From a checkpoint of a small transformer trained on Wikipedia.
Size: width 256, vocabulary 4096.
Architecture: LayerNorm before each block, biases, attention and MLP in parallel.
Training: 285M tokens, 8653 steps.
Each number is 128 + 32 x the weight over its row's rms, rounded and kept within 0 to 255. Layers, rows and columns count from 0. Numbers have three digits each. The size before them is the row's rms in percent of the matrix's.

# down: layer 7 MLP down (transposed), 768x256, rms 0.022, rows 407-506, columns 192-255
# up: layer 7 MLP up, 768x256, rms 0.0307, rows 408-507, columns 192-255
down407 014:134169170149196114182158180107149081110107102130102113121091095010135148134135139121150075094115101069111191107094149117076117092149105082102184144124137163158214128150044165144100180097125084
up408 017:151104121115100176151102154152110135097105125096195110171103101147110136178153125149169162145129098094132154127145102138118068102125120152161170142137030154110128143071115114094125130100124119
down408 013:157169106161196101103142106159137135145156140133086093078143112133134105100143150102124099141062121148131143087187163162084134162159130035092124095079160142134141134176146111114174112117111099
up409 022:153192132179125125149126111159203114107144116151114121164148116129155146166130150157188118154164133132123159141172200139150174138148131129147142142164165179159044123132117157135211147166124141
down409 014:161061127128176103163135129107083181169125092078106107111071148063130114095116137107102130124114100150132118141116105112132069183102126168119102124108122091109129143069172087103101104121123099
up410 018:143043067069107124105161186112086103080138152143190121149141149072171124136196135196099106095124153079149176131119111102124123115156155100088132143198099100074103128090190102156183105136109093
down410 013:140181180148211130116097121114132158135087125122122135067128088178095173094158125105109130145119137122088093104146116141114169118093185175153162137083102137122081172154126153127106075130130104
up411 021:140076101130145159118109172133131147115146128113111104139108124135160101099174166197155154139140147075127164104125190106086154105116130157119091079150096080098097104172145164037149126165096163
down411 015:124215115147155152140131130128151096210109144164108164116141122134088133106143124085116116178127064121176205088147062133111130122145099120146150202121094202140095146111114166178110120098113092
up412 029:118131115143123168103076116124144145104165150077105112178167121148158158129115154156160187152152136070130105108147171156105178105140126150172093091088089088164084117174129143100154146145050127
down412 019:108146083175089098150144128179149112189128103170108152091109120174113071094142134070086127102139100139177150096109106092171115140092120142104132141161108192130075172103078110141126081142157178
up413 206:122133107158067103105102071112181073154175145124164134116164106124160112094105162120118089096143119138126130140105141099057100157141116148121208124126064126113108133168149068171212120169129065
down413 242:157078150137195142132195184127088153080105070128082149167101144076103129111147117136176177145133117122116138099125141147174115133119154109144047130111171102122101141099107139119065143093118201
up414 026:109100157121136111153158132143176111109090104146103127140119092121176180150240113167059147140102102143139148122147153088106119117140102090130149150193157177105074147083118152085164137083202104
down414 020:140102128129123121064132079109115172148137116051176090095107167133139103116066150087165111138144170137112097140123094134110152159058178165109119122091158057127161155109154104152132126186075124
up415 021:186143145116139130105142090116184084133139093159176126152123109125101097064119114107127113146108134134147148229114129081176117170140125152124156107127119170098035166128156129092099150070154097
down415 013:129077094134140128150115135087018154067151148106093085106116119061142141111106183182147130103130135074065076092173187195070108138135127104137083156116133116120177109120123073131132115126079052
up416 231:160124087155150134134115095151087135114109089075088149096135153129150165087119181159096110141083157136111160125120143089063087166147132120172098163162157124157090176148114126138164147034164113
down416 187:086135165138171136112131119118177172147124107100102178081062134127083090130136064165134119148077113210047173176082101161115114130126080130133182084122167139124134209161118174081154155101128104
up417 031:097172134139140093156159132122145098080131106145060145141130141136171166213176129116099133139126107112130175081169151144090119136133098113134165155118144176138141132112080166164183165100170131
down417 025:143105127130104123109140132144163153151132140107205073119135158111138088084121144132185169093127159160113119154147094130181129132105145225118127110153132108138133156097206110085145106157117060
up418 207:143094059099161137162108083100204061148142116113138132155133178065132156090144163126110113134096136071122157154169180110143101168137154162138120112143089081145028149113179051104155157150112072
down418 174:120146222122145086090152162152143171139096115102108140124139082149068145115071113134145154151114109147129111177075106137127101128111112162127144146117110102103081116141077170113115109126108126
up419 023:102122129207137111123101118058130115066175101112074106153180159108119064118124160162146128150137144067122146110153175156136177140140091183145100095089144112176080036142110075088199124138108131
down419 014:144191138085078112167124178181120111219082113098123151101109105142127159127130090126123222100141076162166091145079069136121135132081106091102141128150114145108028165151146176121109132091162128
up420 017:192146144146126137123101074139215109129123106139098091144177141135081131071155152090156132143054113147120115104173110116147145161100151124090068126128050146063081113154122096108138152144097112
down420 014:065143108102128136132120116136099063182091095139098139129101066062163110149090124119145092132095142073117157162045101099099160089189165228112150115125131119095160114129080197124118123135157144
up421 023:174104086095083119126117129159162184159101138113168139142100052104104098125098133107123098126115093156109137136109090101145117135117121154152146166112118165051118213105131129092068119119113123
down421 014:135131134166139132124122074094043091097159133193091139094106222093126144106152148129126139144143188126142106134180188165082069184192083113124074162155127121133175103118142085133144129124074146
up422 016:130149119189079115148104119126129138134138149081114097131174096112146141095089135128144100190194128075120150070105164136157156133111113171148089110109063088131089044138143135127154128171062122
down422 013:116129153089129179159124151148123095110127121162174172115139192099114097141102103156139136108133098117104115185157172061106109151125081143151139136157165131067103177083154170128097164138188147
up423 028:117153101178150146139117113122158145065145127117095086140176145149131096190085133140130149128147146104117145047135215168131155103131126133155113147111129110185088089147090130119204161161092144
down423 020:130170127134098077181115183109182095163098127132119146129068118107125132111159113094080177093146100181174142082137083077166102148115087167089152120161093137127050158098184124126135093122134129
up424 035:163040125124101124084147122127138109149133107135151103135102105123096065075159136128075098118069126146142141130091090082119139169166127121058134091108113156053024178117190098120103131108154103
down424 018:156209175139173149141126145099052102113154126096096122094163147096152168151124136127152180162151186090126130105207160152095102143131146107178101147138149142156191121161082112125140140109090139
up425 023:163062097103069128113144103131083164155126096136114107139101108085088135127131085093094095133125089149121152126124067123125074143131135115119165171084059152077154186110136108173081111091140134
down425 016:093178135112142129108125066162062129068134187112105097121154155094157115138114120125158170108133169156105075150174162120118141151136085139144058102112193120120186126170152113115144145161136113
up426 025:151093096143176080104153119122161079109132118148045120102141128133119158168197106105077123125121104148105156071171144154110102130142116085095108145106147141132095078083131147168231157145169112
down426 018:102148170120061122130107119129092150127132159102184090131111159126166127121076136125165205127128154166124100151118098097134177155101180174151154122132126074097139146135165118133117075121132123
up427 050:214121148212084149107090093121167135122086119122169109130144098190141065102058157075160176137145168143112088137109077155158177148157155144131157103118114140108086187157154082175094158119121101
down427 028:080168136069152135178144171094118113075179165090102079123120150042130132163174135135098073153110107151134154090101168101154123128177120141150073156118158105130163108104071189095217139137173166
up428 030:153136089191126154114098091130123109080173118137135088171189140129119121162091160127183139173151136078120159102153215130142167133147150159148096124078091090159066090180111118089156150181081153
down428 024:128156146153138095160134154130128091143080112150126167086095125102128108094134112089094157082170077162177127102122118101142083129124057112119135111179106162141090149113113091137110101098149113
up429 020:155099121210125094082135089117118071143102102155102128113171131129111104140153108078155068163125103164078145181156083162132181201177165164120095171114103169109094098135105109149142127112164130
down429 015:120166174087118103171170099118086142105106105034179097154097133049119183122129095126121136126100153176171048152073132125117139102127131113166167073102103068117180114137146099115116119090129131
up430 019:088148068112116154126125162123119104129120131128088126171119130111137167190112026125127098160079109131156120133158123060147050164110109101091185129095152162067092147113131131175160123167123151
down430 014:103100122156149086152164044129088129101108099094150126093099162061107093120050134088135106099136151093111127136136169129142107101094145118172151114097148078127166133084111105104092130150104056
up431 246:150143100162109167067144072123126102110152129110116093163139124142116119169148123110111140088147165137097157149115112184122134162143143157137130126163127126095054104133135168114143135099134089
down431 311:148161133143129131059134139138102125110084134158084091134138119126117109159130142164062144093122094131143093138092152181113159122118127122156110108192095172130061155068072207145113117080105097
up432 182:184087094133080097145136097088129163166081153115150124128133123164147126076159124095177144135157127137163137138139159138121132130121133110085133166165142163133107188145124123109137132102096003
down432 161:117151165148133169093112146183126140026196119124134133113135135058123111177091107101087130102148130118083105097118113122122158092119144158162084104091113120115188096103123175184130141149140214
up433 051:135151084112158154099094080129151091094142127080041152129187108083183179115119175140171164133167149128121150150132123204096149125143136122150114133140054084142134075158091133191114134153072099
down433 031:132107119163085124153147162145185158168086135186138113133038126192130098143137075110094136091110122152146128105090105102158157097077137123126169104097113168132072154093119150090163103131169143
up434 041:149150129164157177087093084121146103110158140098104101153164163152137168079111134103149168163144153114153108174137144165136155157142115122142124073067122111129065119157130101137160136156143129
down434 023:103123108107073082178142128145157134139097112138119138143139134122161091168099138132122111089135108140141160069110131132159155103110115129106161117233121120115131148090117119159123169116112125
up435 024:159140150100136136079131098118158097160142144118137133160144100171125131083122161096091129145099165127145131163117105126140186173157120128099131087100092133137066186166212112192083162108112083
down435 016:132105115122096135172109115091050138149167100135122126099123119124166097149125140165136130125084098102114089094142189108117145106098211155122073131099121135129211117143041102111166082131199156
up436 017:114083158148143114139123154113149084068142114126055105093118109073138138133177201179126112097103111138140139102105150139108163131124093108169143106158163112204098091109075123090192111090104104
down436 012:162147098121083143141115105133098167203080154105086094132115120205129121132109108074135187165124124152167159093173051155127101137098137199108077099149098182089108110144190159129086105125120110
up437 018:091112139185127101143113148112097078053146163112138120098157171150171139139172149175172148119174138103128132066133215131110222119163116120135127133147177126171064110060107130101255133149129106
down437 013:168087172163190107142122145140165119191125066071127171109086143140127178122139135109080115156130087183153155125117084111133103166091091099082138136144113129122095181139198126116124113111106178
up438 169:204084142159093167129148104155190119139112137103157111154082179117138118095093094111103137186141148190138149136050165147122167097142138105123177151195091214099110119150153178100110101071120155
down438 136:071133112088161092115079128105122112080163157124088165111168109156166164160138109166112147096114167078123140102217084100112118162070104134120108098088092071155178113061102115164163169168120114
up439 028:114105115100121173079151180165125105201131142098127153137128097125133155096139113137072189173112072172165116160109065107121114168155110107108132083128102149084089191122143151158091110096150100
down439 019:135116129158111119112174060105076156104177132166139150100154180163149060139109118127163093132138236111106149146164159160136112145068127081147157152127137142177191096135076138114086152144116147
up440 121:180118150144115131134134064180188097093099109149162104105177171124168141193222109086149126114199087129113167173145096146140150128120188131115145106126090110123111141135142155138176118092181139
down440 089:088149109118192112111126141068118125162161130123105134162099057104079111093041121137121169144126151122133110141084173115100142140128046113145089162098161131118117109162122096131122145140105140
up441 029:073130145111125084117152127106178077130141099122068131119146088101145119117169147162090122124135133118131144056157130136122190176140120140113097124137118125139058082106122144132189128135112082
down441 017:166089126117075148109132160167062139152132137097158150111102126147081126145107102134142129126090126146128074232069092104120137125058150153112130123127112156114122165112149145101114103100178142
up442 205:198141136134138133166149067130148085119140130147090109130159111076151135130164128135123122174138133078159104114114132134079167125104180140066126117132130188117071124102189171140101107108151154
down442 187:112114131126131155096139209096120184134121090113149136151104151161112098111099169129113199098102101147133164163188107114128063128132130111144121126150095069166109142136066062144166145142122124
up443 019:158100148191146135089103109123104098120186154135108108118131082146081110043129158161165126137147134095108160158122170151122213152157137156093096093117072139137036127130166133106143112140131113
down443 013:118169151100115126177146170141088136187159078067101122098125179073172124160162139162149138146134116159148113113140134106122125153151110083140095099148112158115167134185106109100124183091195116
up444 022:157095132130109145087136088133177121139141111129119112156146112117115090084119112116130175148093108129145158139125139117115140178166150127079124113094103135027047178130167096134134146110121093
down444 012:127128102136141119171151136092057107084201141173104133078131129080147123153122156111154087117179191110098127168175158160117125130099130122123144196087187140175119138129169118141108171116107167
up445 188:121130111152119145161117151134192108164184118184071120104195169149153128085136063108156124194145168107114094089109121145064187162091160118135167083142124167110118182149123094118112102139146093
down445 211:166131182095126155129170132165122118072100147086122191137056115129116105158157139096133176098122143139173135176177145155160115146167126102076078164141115069090147096063100158124098139060119147
up446 021:154123187103126133101170156134147110143128141133169130138113094096156199103216138170107165143110144116171159227116101077105133164147147135135185091158122169117100181116176142167112096046174089
down446 015:121115085106144131126132111100055181131161165114146150082172163136130065099105141174159114126137167147074074101176124185089108068083146093110055112061157143108186152143109103115146164124103093
up447 039:165149105117133160119095097110137096075149122119074108152138114153148178115163184123195122148129145106117161221171160158145150130136138181159103122104034129175112092146147113131083119145113107
down447 022:111114105154150104140109122171178132156088122108158138137072119138128071153125100081122127091105086135161124112075100101123170092105143077139136101117125161047156141150080130157188112115136076
up448 214:163114154190181108093121112109089161124084134104128097144118146147119102156085160161093180142200115096183181162115074132126110142188179091149092171137100119164091120103027095147081125168177116
down448 278:106148111088084156167131139125186099146183119158137159132129139103126156109172078104131098132106162156027071104135155104141147105073065178117160098135155143066124123135202137118151137047095113
up449 020:166146163157182114096143152150143093129183143130196112136158170148177118112194194170119171104160164103133189080123189150129235144159143152127086093181141048147045083118149106088154153126107081
down449 015:159100131146103165165097174069134179163102125124092146118108102144105170102140097135103118157096076154124089124145100112106127089118141084109144176104081164134081147141165169158112088072141162
up450 031:154118120179143163100069114095110136104160134102081125155157176140168119049119170122183191151214167061121108142116129180121217109136111135149134037112083070118099114165120136125133130189101150
down450 022:090154129138072139138182172173175098146108144192119143143175085181095136130162122112094118142128063157132192090100146122139109120147122143113133190131119144125076169119108146103118144077173183
up451 020:075195072131111134128103114129116107098150130137107090186143159131135154193088096088107106144115124149089133071150169142143116111128122098144123153104120127132054132107097147148137126173091113
down451 015:189036118178120111163152141098139155111124065134097137087096114085138117097113150139119105103132078146158096093124126078147082142155123160137144121103128116163137106130123054105120074142135139
up452 225:126098124147098154052120126183131108135114093163108083127187207110151180053103122163141116139135144150072135096104152146135136128117098129202162061121154224100105146159125166096147132113142099
down452 199:166154094073131140142113152135096136128092178143152146106112123153152083135155159113120163083069095139145199139126111107117106079076109170094166128165108089158174125141138126103112073046083168
up453 159:124129120148159179111111123147116145126095118102125099133185146085140184135102133120160214144158102117127139161157108135129127113157109120090087123100086127133104110116148150152083116136115127
down453 139:097101126152097054124146117124212131160123156146141137138111099182112054117129123112086063177128184090075107109069154133125166158084124137168150121107147186121194132161101108103151146128110128
up454 034:163128144201089140100074097127110132116186108124096113126178157118150117073104168099171181137150130103100104124122156133150211129134118139153099053081119077117085112166102101136094145196092148
down454 025:103136112118081140133160167159130076118057143201113168162156114136093105130158106149083116117148088133167180137102125130123072094166087152103149157152102177128085145129099143133130130081165161
up455 017:137107129131138134092111106113157075082143127143136117124126061162147142112141162150133105146128135139124166200106147152119150171170133162141151153102046141103038136153183134100149117097103125
down455 013:148089146131157154141149064108103166155137138023093118118085144116146138126131126116111110131082131177195103006172145104099138141081111154115124099096074161168165129139123080127089094139124106
up456 222:141177130138127134190118130108135167098148136125104154095152146159151088153075124154117141138134145152122148179145175089147197179120182158150113098106092078107092156132149110123186083003122113
down456 219:123163112102163164143136177144119117124105189158111187129124127137145119120133101154175109128158158149140092137125203114099141143030078131165131123171120138184106141103080114068154067092145158
up457 028:137101104149119104077139123158172069164129087167150134128155057114145106107146105149101152142100142195117131163128121099117099177135146114092114149151162154051054167097136105112079137124188089
down457 018:132093159136115133154155104060071186105156143061138084110112176077148162106061160151126079109161189102117113128128152147126129097116154101212163148133148112146184122122071137156142141134098111
up458 029:184116126167107134069073108094164121114154139092079099144158114140148090083124191109160181170156141105087111153130103202113223133152138130116127069110090102127029137171135125136118168124062088
down458 017:096120139104082176154126140139140084153130123141099147114113134129143119126168142132108101146106097155176153083087147099172133140119149222124086161135136144109121130112103154135190093102221214
up459 021:132169099185064158107100130138202122129134117120062125180173085073173136152095098118144178169154135170091115143128128156141118105149135095134143150140133132082028178156116128177148126160074145
down459 014:104091125119122101152152066122129154126104115084106104125080176067117105113118137100112107063174196164180103092128107082161111142096117134159084082134174096177202133089104115108121143139178096
up460 027:140055113132107136089131155144136141192094120112137128126135076140168103083152084139106163152088124147139118144108053117135162168160134131115137103141115174090077211076172128156104117088168084
down460 018:134123177152133137150143120105043099083194125158158141073159171154102110137127145160126094160122173102092143182141174154116135162123165093114135120105162129119155111150068091112108160151149167
up461 109:131138131091123137097134082159171108116097065142073149130148124118218109093152147137104195167118151193131144132127107181084096106155157086092115128125046153132116123158153101144119123149156092
down461 068:144149104174123113089121142087107123101162168121156084104127135110048097135115136071141111109154111040178123160126149085162176147088094173139148153104217085136179096133067156149165116132112129
up462 019:113120132121126106148156100105197124105169131132140095130127125117098156140151140128115047142104152120144163140149150141125127153117132129147103198118156186184074125091183129132197115092127121
down462 014:165121135113118091152090131151071106229146053061111139128115142133156125128125155154119205130117136160131029144116089119116115140091151187067097073125133086055145163150168111128128153152129126
up463 178:147170163181155120089089100110133107077121152132150125144117115101101131144117129141168155110108099188110189113101178130186180098121124092129130147093090168120071107164106112158070139138106132
down463 210:121094103113086172149126174132150162126178075161140127162171148163155147106136126081083091193188220030107117091107109126108084146103151104115103123151099109111137137136191100085168112097157111
up464 275:194114125119089130119086093171135110097075110120133137158192118112150086107129144112137107136089151167081198132145108204162125162129141152163084076092123126093050142157151133119140124086134083
down464 351:163108044193109144119092067116122096106140136158132113118173136086159122163115112111072080127098152118099178105112148177137095158169151138133110079080117109143079168144159159137126119097172059
up465 022:128119110095175087104174107120118070211111113139108150124121089099149153095176104103084096129087116187131170180136098104086077164125142120119104112124139139074101136122146135134059115086186094
down465 014:122110130119078160096115082085081164140143122088186107107139163102111129160068135173124106122135173116154077179102139114135164100130191066178169128117181065140172134136116118149147107105108100
up466 227:115139167143094141070103133157155171148171163124097120178118120115120182118106121142147110151138133074074129169149125157167133164112138118120222052108135119123088142138134105123143184131077114
down466 190:143129127156110138115122183142107086172140133140120140163150146117127085142170157109164112144069110128130103138118151149096158186138119129099162145106113073160065150184144150128186172068120089
up467 050:147141139129165146106138105120164064067158120110135127128196170116212189117247165137144192125143130119166157189122149165111166153147104123139173071178127124174075113140123149144168145099134103
down467 027:171109159131106113154092148139179178187108135161123105123060095161101086160073118096150078137100133135107129106099129144145133126079222096104095115087117140127156145101146168092133106129163126
up468 016:106061185155115089126129118117152108099105125153150119125140119104151127149153135143103084103194132132129126120091103108121156150159115122132187104154172164133057134130151139106102179070128125
down468 014:167125145130087134126147116118043118137155113079133123124172123125139162111100096176121183124118131141111041184144187173146105144115124194074099111081159104144156171132166072145135133159135129
up469 022:147155121172123064128130052119163102095133112154076116145129089100138104128122144088184108152153116162091198157161120148109139163135166138147150137126102150105086120148145122112101147102133106
down469 014:135108113132133172116127152103107126117099098128166093085158166077120117116116145203153124098109133180150044170118149180165123139146056176124073103094178107132099133123209061143159146120155080
up470 016:113111094097129083167147094117162125159118134143199109135102047108114195113124054069130108130106138151155184130122153105126028096093138139146136178112126212103133145132138158080113108074152155
down470 014:131113087109123170091110087111038128111177128131084114125098154076129122199093171201081100105134141139114062142186145111117087153148103081124101138101183087092155180097117075147132131193092053
up471 030:144116137129134100109144135161174075110103082115089119115173093101187166139201126171129104133117127166114160116156091143114140147174132116116086143194081149096096041095100135167157118131160072
down471 019:144126157114111116123129116109106169157096181115152119115042145109124141130096088110135131114081197137127108190068089093098145130104161142165186113072130115120149167102099156124116103114160110
up472 150:154118099163134135133110147130075073151179143130104124124118130125151225113120166110120133156139145148148105145186099160101099171149104092080079085112144129094126129157139143168091087110143135
down472 136:113156148113131082127164078113189151116081132124176089150143117133106043139138105162123111112137116093136163149076171098138151120114115184152160167120170100152189120184106111097141160166105122
up473 024:140132158157121118109160113150157077126112102141116090101193139127195172136239116116121096141104137164105144172146152130142196158155120147151111134155126160164076079108119122125130117145141111
down473 018:116121106072137128113089111081091157169127160075139185129075099107104149149067106132126089135115122154198099118070075087075145108135149153141182094095118098083175156138115149148138130103160146
up474 022:134161116188065122124144130141145120125164059145047141126163131066141101153089083123159145214124108148109151149132143128158159192165142138126174133092110181096050088120102103165156139168144145
down474 017:130157137126154107131139116106095130061081153101172130119105183048103119116100115126154111089165152137141105182173141168097045136092070116184132118159152069133132129093176138087097126125097082
up475 243:114162132131103127019115098133130143059108090153153119119153120125158123102158091141111136120173162108142141169106174088174124136113167154156141157133153169152103078117106128126088139074130092
down475 293:151156135199128102137163102164139073170154138150105151113114164104128138095130124100170163061110137152000097064188133171115151151124078116160123128134097170107149066124182116136125122128083170
up476 249:127144148134120133103098101142149132098110091129058142133154168174151162119091164123114140179132153142093113130115141062134105176161124132161097148130092178187102111156134111144208107052123094
down476 259:137136167124129141132143134126162104133155126099092122085149139100127163051152148156119108130161088137118110088153128093178152153090117106174115123138105162212179127161184141110182118086137088
up477 017:128129135106076124144133082139179143164132149121128118128113113129158180117145126098111166131098139155142163082102147066116124127103137128153200163139137190079053244094167134104115129050106127
down477 013:149098103154160138119113107106090110143197119166142169131149124107127079132116152130095034125173128116117098169168112130159076130140124157065073188082202111145149150117139108149145126181057160
up478 025:132117106141083128098171124160176098144149103130080111146202129071184149100169120133122107169125146204113154111126102129115137163191147105102113122151108162072015132119159127133160114130149118
down478 016:196147168169178111132145098115079103093093078138146167092101152097119120115129139148129127114144167099153108187115147132114115128096136151144180130097188093151237129088085135142070173140107094
up479 025:172117138206135152094089110116136108096172159108087113125175133129157082061143192162191169174199142102103129142125175156144230167169137146106116072127092092148046108138126160106154144143089115
down479 015:107126191111130114151139161104125086147122108138121153113119157097126143138166106123124118115141088135147159154113111151113131151105062163115113143150111142104093177157126147111106179083211172
up480 131:111127138113090175102117119114067139160153142080101121144154161119073191090061090117140141148107137121125051123165111144106107143133108097136161098121097146096140150141088090195104100179124130
down480 099:095119091134130079142151114146205122128081127145167119101076079152193094155178168136123122056149119111172175171076141124166152137148119145094131156156147098131131136147164137073147127081097112
up481 022:133181134116134168107109094151109122141151170114153171157136137130067119087046125106115141167122122116123117187077103133177139168092103128098123089100086094102108188162137104122097116188095116
down481 017:138116098151126112161157103120126155135126087200079135153112115150108123106165137115139126122140122101153164104181221156143081124133120033139148159127079128167140081152071150103107145135150167
up482 026:140153110170113147088090070155152104111123134113124110181184133150152166116086101103158118161140121143107151132140153127120147157160146145135121124089073100085095126145111129147115104151107138
down482 017:130124099134123129177190098103142171115167141143136103123131170043126108142084112136133141065157147143157090164138158111128101074111035099148155107134153133159140102103124113158149181138129075
up483 040:162181146170125111145111089104174110061124100127070157135140142154155129161158143117159117153176135092104188092149185154092167123145128158154154159116106154123091121120113145137169176092153102
down483 032:154063129129152120117151143161157122193142099094205077097127125125140083080121141122138147094124120172106088136091092133171141145119121185110088110131134148154130160101182072103133103154143096
up484 035:161123131180134112117099064153210145078146121129086110166166077122126101172135111137167104151135100094101146085172190135097156107162164149141118146159135151061076124127122152070123146088084091
down484 023:171113122119115150154150153085123088210114078089172134111078163036139125085112134119114166083132141203141087196096087126127108167087095197153085091094129132174066130111183088153141115150151094
up485 021:156137118158121178140094082094122129121178147119110119189172127169128110077072195152160217158162172079123097114118165142163162124129112135112125059084056095113120174170127122114116109138059134
down485 014:076146137126137122140120088133117094177139140208056152123133108124102077112156159110112054105175022103139215135135169141134120127110129176103092164115154136134127157207065198102104143146211147
up486 020:178110150162101148092114085126121145132130138168180115121107171157167070080097144130110186170186129114128141181092197114177175138156111144118153077101143117103039144171169149041107169131112165
down486 013:134108167115190154117147066066089157084104177082091134094128130069109160088145151135127055141132084108083151097157145164113177149094078119131116161109148122137167129127141137158103134155116102
up487 195:077150167138123141109081122142138180171104139095119125146146080173133137127074150152151188098123091070155135195128135140147118126146186135158108187124152052140090082144080097126146100138152107
down487 223:171090101107133159178128176139171082106187127186150137076134159072163123142140106064133086140153165126130147089150069103140117106136044135126126123163105179123127169177171149121165109077107148
up488 049:147151142147060148143123143152123173096154094142071094104142139102155144113144123096138119153136126156097118134133148144169147075149107104158158133139148206068045136130138152110135160129171148
down488 027:162109132097197123121150113150188079182065152135102211167082131141172143118156140164097096116132105129196167106086080090125153192092169235067113121134130103143184162093122113131146102172114131
up489 027:140082128135072125082152161144148095182143129115147130110118073069144140103167130138055157127128106143127129165113098089124142159130139112101145108152135151050066194073149107132094111088155062
down489 016:160121147145131129111128105085047153109155123113129168072174191139152111129113137156150069145162226144122120147162131158094090125122164055148105144110127122153144133137108122136126150113091155
up490 025:123100099149154105148107122135119078049134139099045092123144122115161150121215140168160108119119116095132146137160177137086159101148102125148113112144113137154100062090113125126196128132131100
down490 014:149133146148122116114090142129164163185098100112158086103106172188130117128093136130134166166113106132163142114131097119092138158079181107117170109115071104085105194106165068135097086139110163
up491 027:170076134126158114101141168123158095091108118123146088134161119120171145149212113166124094124102160162134134188142107170125140154154123103114106142174099155151076078090159117133169139088173087
down491 019:115153163097094124167107123132106142161081144074145121100094157119135145146101102098128133140075135138141091099088080070079183133137179178150162077079156083097182191119097124146148116139140135
up492 034:157065172101094147114135171150158143127064115117105121139105073111144095082170123177082116117114109139162105175085085118132120158153118127114118110162076173105068168128176133095084117067145092
down492 023:138173131138165117111173101095061140150157152094118138098135145139156108152133091084124168164113176140096106150143126149096162170126136144106109120052164139172218124104029136134145163152147118
up493 028:160107122159077101136123116128158094041116105116072111124189124072201169133196127142151142160181135147121171082153148146105120114170136100145120150170103147089070082079106130135168118109130092
down493 016:120105148134149134102099106127144116191097144151186110117101159122111102116087126156115114109114155167102092193095075126082141162072132190124110102074147076122149212108157130133121149164171123
up494 023:114134143164165154135085120118123070030142136120157097176203149214117120148170112156200104154094166097143126117156194157141185164172102156121138139144119153185072097097121098112203147140116115
down494 016:131136121134130092198159219081156131172157091084107131106047117087157146176079137086121174091095066159116100111106134106104120156107114099123139094116146131082089156126109106099122127122137089
up495 027:150099098114111148093141147150178081176142106128133123136150098105146140082162131127094141162099136193153126143102091087150129173179139098112138111152103165054021176102167111134111113113161083
down495 016:176104182162127111138134112093029128065156114117126132095146179065119113133079154129157092101166149075089107159133158156055111140090147115153143130105200103137240117131092098125098145130066137
up496 023:102106146115138124124178207161080093156151111112103110130130127106142134105195134180110147140060161115151152104104089124111165135149133143112119121141090139093119104066172092171136105107151079
down496 015:144116107137163167126108155092151184095101162156158169081144133204129150155139111127108149144114102154114099147161111128058119096113142083116188146097167147098143153152092128110133147105120137
up497 024:171084120081090201100108135134130131147132167130195110146115164135097125089081093126121145112109136126169058192091079092173107118154126087055119077121095097096133179117176114137111110137090136
down497 016:090156186116175083160136117068087086130114109162088138106090116073132143138147149076109134137146164055063204115140193169127173128094144161165134122116139149117212149142007166133120170134168107
up498 027:146089079135117099084131103139164090112109101152129112125124067138155103110192083116097102140078143165112142183124070135091090153129123118107131171118111180084072199102134131164106137120160088
down498 022:121107170137145156169163095085093134149181121042163100086117163062175140119050157131177138104118169119114087071134150114137157113132162173152135114113156100104217129106091117116158154153120095
up499 018:138103057076086139110118170161181090164131115095165122153137047125154157154196073117125132153096104143148153148140078076140081131114126147128113131129084156048059187070144097107095097114148114
down499 014:140100128189151125108129092101089131085158127136131136082115205094117110148108161093128084114125187113141103157169161149063074091132125023132163139083124119111200148125078089140140125109026088
up500 018:142107104145139134108124124108152104100132106193165094126110071183127117153088079143109154154127132126103151140164134125108040127122174141111146155105084147080056168119188103120154160132118132
down500 013:084132122152150101155152116130110130101147146030099131091124124052166113101109164118159080103103156132144098063130155109158149109135108142162146116082149150191223128185122087146101126172087069
up501 019:127081141111123158126146213151137081108129118105130104144141154078196149131255150190114174126081124091164151158116128096114130096141109091115154110204089138108085076071123129156150097105126083
down501 013:191129136150173132105108074074111155157096170152120154060110091187111093123104138094120092137148114111101165084175094145068099139088215116123133158034119109099146166137107139088131113129120119
up502 036:170091083173091119119150110117148142101138127162155099154096091121084090072130140135160086144137149153093169125132140102109123150146133172129120185114105202090059153123162119086117100099127139
down502 025:130163165140191130141156078119065108127148101083139130095133168064187147110100142155144176111133128101135067123166107154126137128150091116169126133117185109128233131129141055135122149145109046
up503 025:146097139123123143149179191153136114087127114108100086132168163090187177115210143187124137128095133164133126073125136140143172129181116104143124158207109147142088104085122130161186111115140081
down503 015:141152133124159091109086117105149155155048141133113136117059135163124121154145108088129125146109147136126145158113058080077128147106156221093173105090151121119174172136121146094117128151147136
up504 036:128097113087164122116178192111121064155189124160179112151139173086103111096176122149112120132108135155160155157120121100123095162159115106075115120110120127066081105106163116108156116116148110
down504 020:120176174147156126134084076123079136112072120111101097092137115134128156126102148135174170106132132052096121164160147153114172147081163125163151100130179124138199132176105144133074159103168099
up505 246:162096116154104158116113146083077094140137101169135061105153139125157114049132140130105088125195146145127119104104140136132197163097169120137158046140100124116099132172145119093151108114078091
down505 280:108082140167061172106158078061137111141143157101117125133125136100174137125107116117109130122153120108133199109116133128135119106061118148065121149097154083109196108132163111097134120054130102
up506 036:136123089172130157099066092130124146103150128086061101153161121101158127094093162139198158136163133071121122116142145148108179134127142156167086060096073074145089077185105125096133138156049146
down506 025:112144112137089124132135173168136093170087133181104164126134128148091092139163094109043125119131107123184156116088114109168120103132082115097139138186090181124062164097131104147107098107162140
up507 025:101129095162102102115137106129155088101159116116057103117177124096211172162186095121135155149147121162098116076155122131101136146135147083129103133160142160091036147086112128149180131131138096